Part of a small language model's weights.
Training: 460M tokens, 6098 steps.
Each number is 200 + 30 x the weight over its row's rms, rounded and kept within 0 to 999. Layers, rows and columns count from 0. The size before them is the row's rms in percent of the matrix's.

# layer 4 MLP up, 704x256, rms 0.0416, rows 0-42, columns 32-63
101,140,211,234,236,220,201,214,237,195,255,261,184,215,239,185,202,184,185,192,159,240,148,230,231,196,211,213,182,158,175,164,216
088,196,202,227,257,234,210,128,173,218,171,176,184,191,204,223,266,223,175,181,197,201,220,241,187,229,249,287,227,174,186,246,180
104,197,176,210,199,203,243,208,206,229,208,209,237,230,202,190,199,146,208,215,204,176,173,169,210,211,219,132,253,245,197,170,232
107,214,208,205,213,194,225,205,276,160,233,175,206,191,245,136,199,201,229,211,241,149,229,245,195,141,232,207,215,184,196,157,211
103,203,214,189,228,239,219,227,177,190,193,232,215,240,175,187,210,192,212,188,247,195,187,218,164,177,194,169,222,269,224,245,198
090,182,221,203,230,171,133,239,152,230,251,126,219,186,150,211,198,190,140,254,198,219,211,255,215,212,184,171,230,183,224,195,207
100,153,179,163,186,199,167,210,203,187,251,177,195,203,145,174,210,237,231,207,237,170,196,209,173,151,214,186,229,165,186,198,190
104,222,240,205,226,174,184,247,137,196,224,193,227,211,202,183,163,223,227,162,234,167,134,142,237,181,228,199,179,187,177,161,234
116,216,226,215,208,228,221,194,180,154,141,160,267,211,166,237,257,204,192,182,179,250,265,202,210,203,199,188,138,209,192,210,206
098,201,215,232,225,238,212,189,219,183,211,154,194,245,233,152,201,216,187,151,186,221,189,156,208,164,157,180,267,226,252,246,241
106,189,222,191,210,202,200,221,212,212,206,194,172,139,229,207,203,233,226,165,224,231,190,178,178,227,182,196,187,227,215,180,174
094,189,200,253,253,196,197,208,179,221,169,240,200,190,224,208,147,217,194,166,204,185,203,150,214,192,188,152,222,167,194,201,239
119,181,247,209,197,252,238,236,162,138,203,169,201,218,212,186,173,181,261,178,182,160,170,219,152,178,227,181,187,170,204,205,205
094,208,205,199,153,191,221,193,215,244,237,211,154,204,206,188,143,172,196,214,219,216,175,207,221,230,236,185,139,199,194,185,182
096,184,180,179,160,180,199,172,205,218,253,223,225,213,188,165,151,234,177,219,218,193,229,197,200,178,212,189,207,223,123,177,140
107,160,198,200,201,180,186,160,219,213,180,227,163,189,189,213,158,223,211,146,201,186,196,123,189,213,216,149,166,193,192,155,224
097,186,218,219,204,249,219,228,223,148,198,234,172,206,217,203,268,232,217,186,192,202,223,238,185,190,186,251,236,250,213,209,172
095,207,191,171,189,191,214,182,204,167,182,237,159,245,213,216,164,181,201,205,194,190,202,216,182,211,225,204,175,196,189,166,146
106,173,236,176,223,241,238,256,232,257,174,216,193,209,178,197,209,215,210,205,220,189,218,179,193,232,202,216,188,209,196,188,190
088,148,151,195,172,238,174,159,167,191,151,222,209,147,218,196,265,179,170,224,223,137,234,207,237,174,217,180,108,260,235,221,215
087,218,204,194,173,230,190,210,211,178,327,213,169,162,163,201,260,196,220,218,223,203,174,253,164,157,249,194,199,163,175,219,162
093,166,203,172,163,222,157,178,258,231,142,266,203,210,187,239,173,188,246,258,152,207,215,194,224,206,192,234,190,179,239,234,190
112,229,156,228,203,189,191,175,241,232,222,148,221,219,183,221,254,197,206,226,171,132,183,251,213,163,230,199,278,142,179,159,128
098,226,181,155,238,214,193,228,192,181,193,215,157,225,150,241,228,186,148,205,211,180,234,195,175,191,173,203,178,235,249,190,201
113,161,180,163,204,184,199,231,236,163,181,186,153,208,224,154,220,230,177,256,216,190,219,256,214,248,233,150,211,130,190,182,216
095,232,193,180,205,209,252,178,164,177,224,247,189,225,150,198,143,170,229,173,215,204,207,220,175,209,238,172,190,232,184,229,146
100,218,275,147,203,187,250,240,215,226,222,179,147,190,166,220,180,160,239,238,256,214,204,180,206,147,233,234,173,217,232,195,207
096,205,252,192,193,213,254,188,166,197,211,167,128,218,212,189,213,242,216,193,199,215,191,216,143,195,238,200,174,235,206,218,193
096,153,179,208,247,217,252,208,230,161,201,167,196,216,226,170,201,148,218,169,227,210,176,235,156,203,219,187,226,224,129,171,176
108,158,202,212,253,252,187,216,171,181,169,202,201,192,183,157,287,216,230,220,220,195,242,198,217,137,221,232,259,165,243,220,197
108,246,196,245,162,188,175,228,144,172,237,177,194,232,179,140,204,191,177,161,202,203,210,261,164,183,196,200,197,175,209,195,222
090,186,168,218,243,221,221,233,145,209,192,264,212,209,228,264,218,182,224,180,195,208,170,215,214,180,203,243,171,222,189,183,209
099,253,206,182,168,234,223,162,188,243,139,178,193,152,223,260,196,193,163,238,152,225,197,166,161,218,238,212,195,199,154,221,164
098,224,218,196,247,178,203,214,209,208,183,191,214,224,243,253,185,230,156,187,212,262,226,192,224,184,299,177,231,215,219,197,198
102,188,246,159,256,205,198,204,198,189,192,218,178,200,187,215,180,170,198,199,144,202,210,200,176,260,181,264,241,212,209,184,196
115,183,195,216,202,168,192,146,239,185,211,189,168,232,185,159,144,221,252,187,204,246,204,171,214,166,182,200,166,225,203,228,212
106,221,183,235,176,182,171,199,189,226,223,187,173,197,220,176,170,202,209,127,223,203,175,174,180,229,218,144,188,190,214,182,184
098,203,201,195,194,165,211,200,176,228,227,209,206,173,202,165,240,224,214,220,220,210,208,171,244,190,188,193,149,211,254,139,200
103,248,235,211,168,167,166,224,219,161,210,207,220,202,214,197,192,190,194,197,198,188,244,194,227,198,157,192,155,198,241,201,231
097,208,200,237,182,219,190,186,198,239,147,164,143,188,210,205,250,184,244,148,209,157,188,206,212,200,186,147,220,211,149,225,270
102,196,212,125,165,185,200,219,240,152,244,263,189,216,156,178,195,176,149,162,183,205,159,224,160,204,172,208,191,198,162,235,231
113,265,179,204,231,205,213,180,232,170,232,188,198,207,222,159,246,205,180,216,212,167,121,172,213,117,252,156,179,209,201,201,209
112,209,200,184,215,178,162,216,218,195,179,193,179,231,191,225,176,137,218,209,222,178,162,217,122,204,211,185,187,170,272,199,181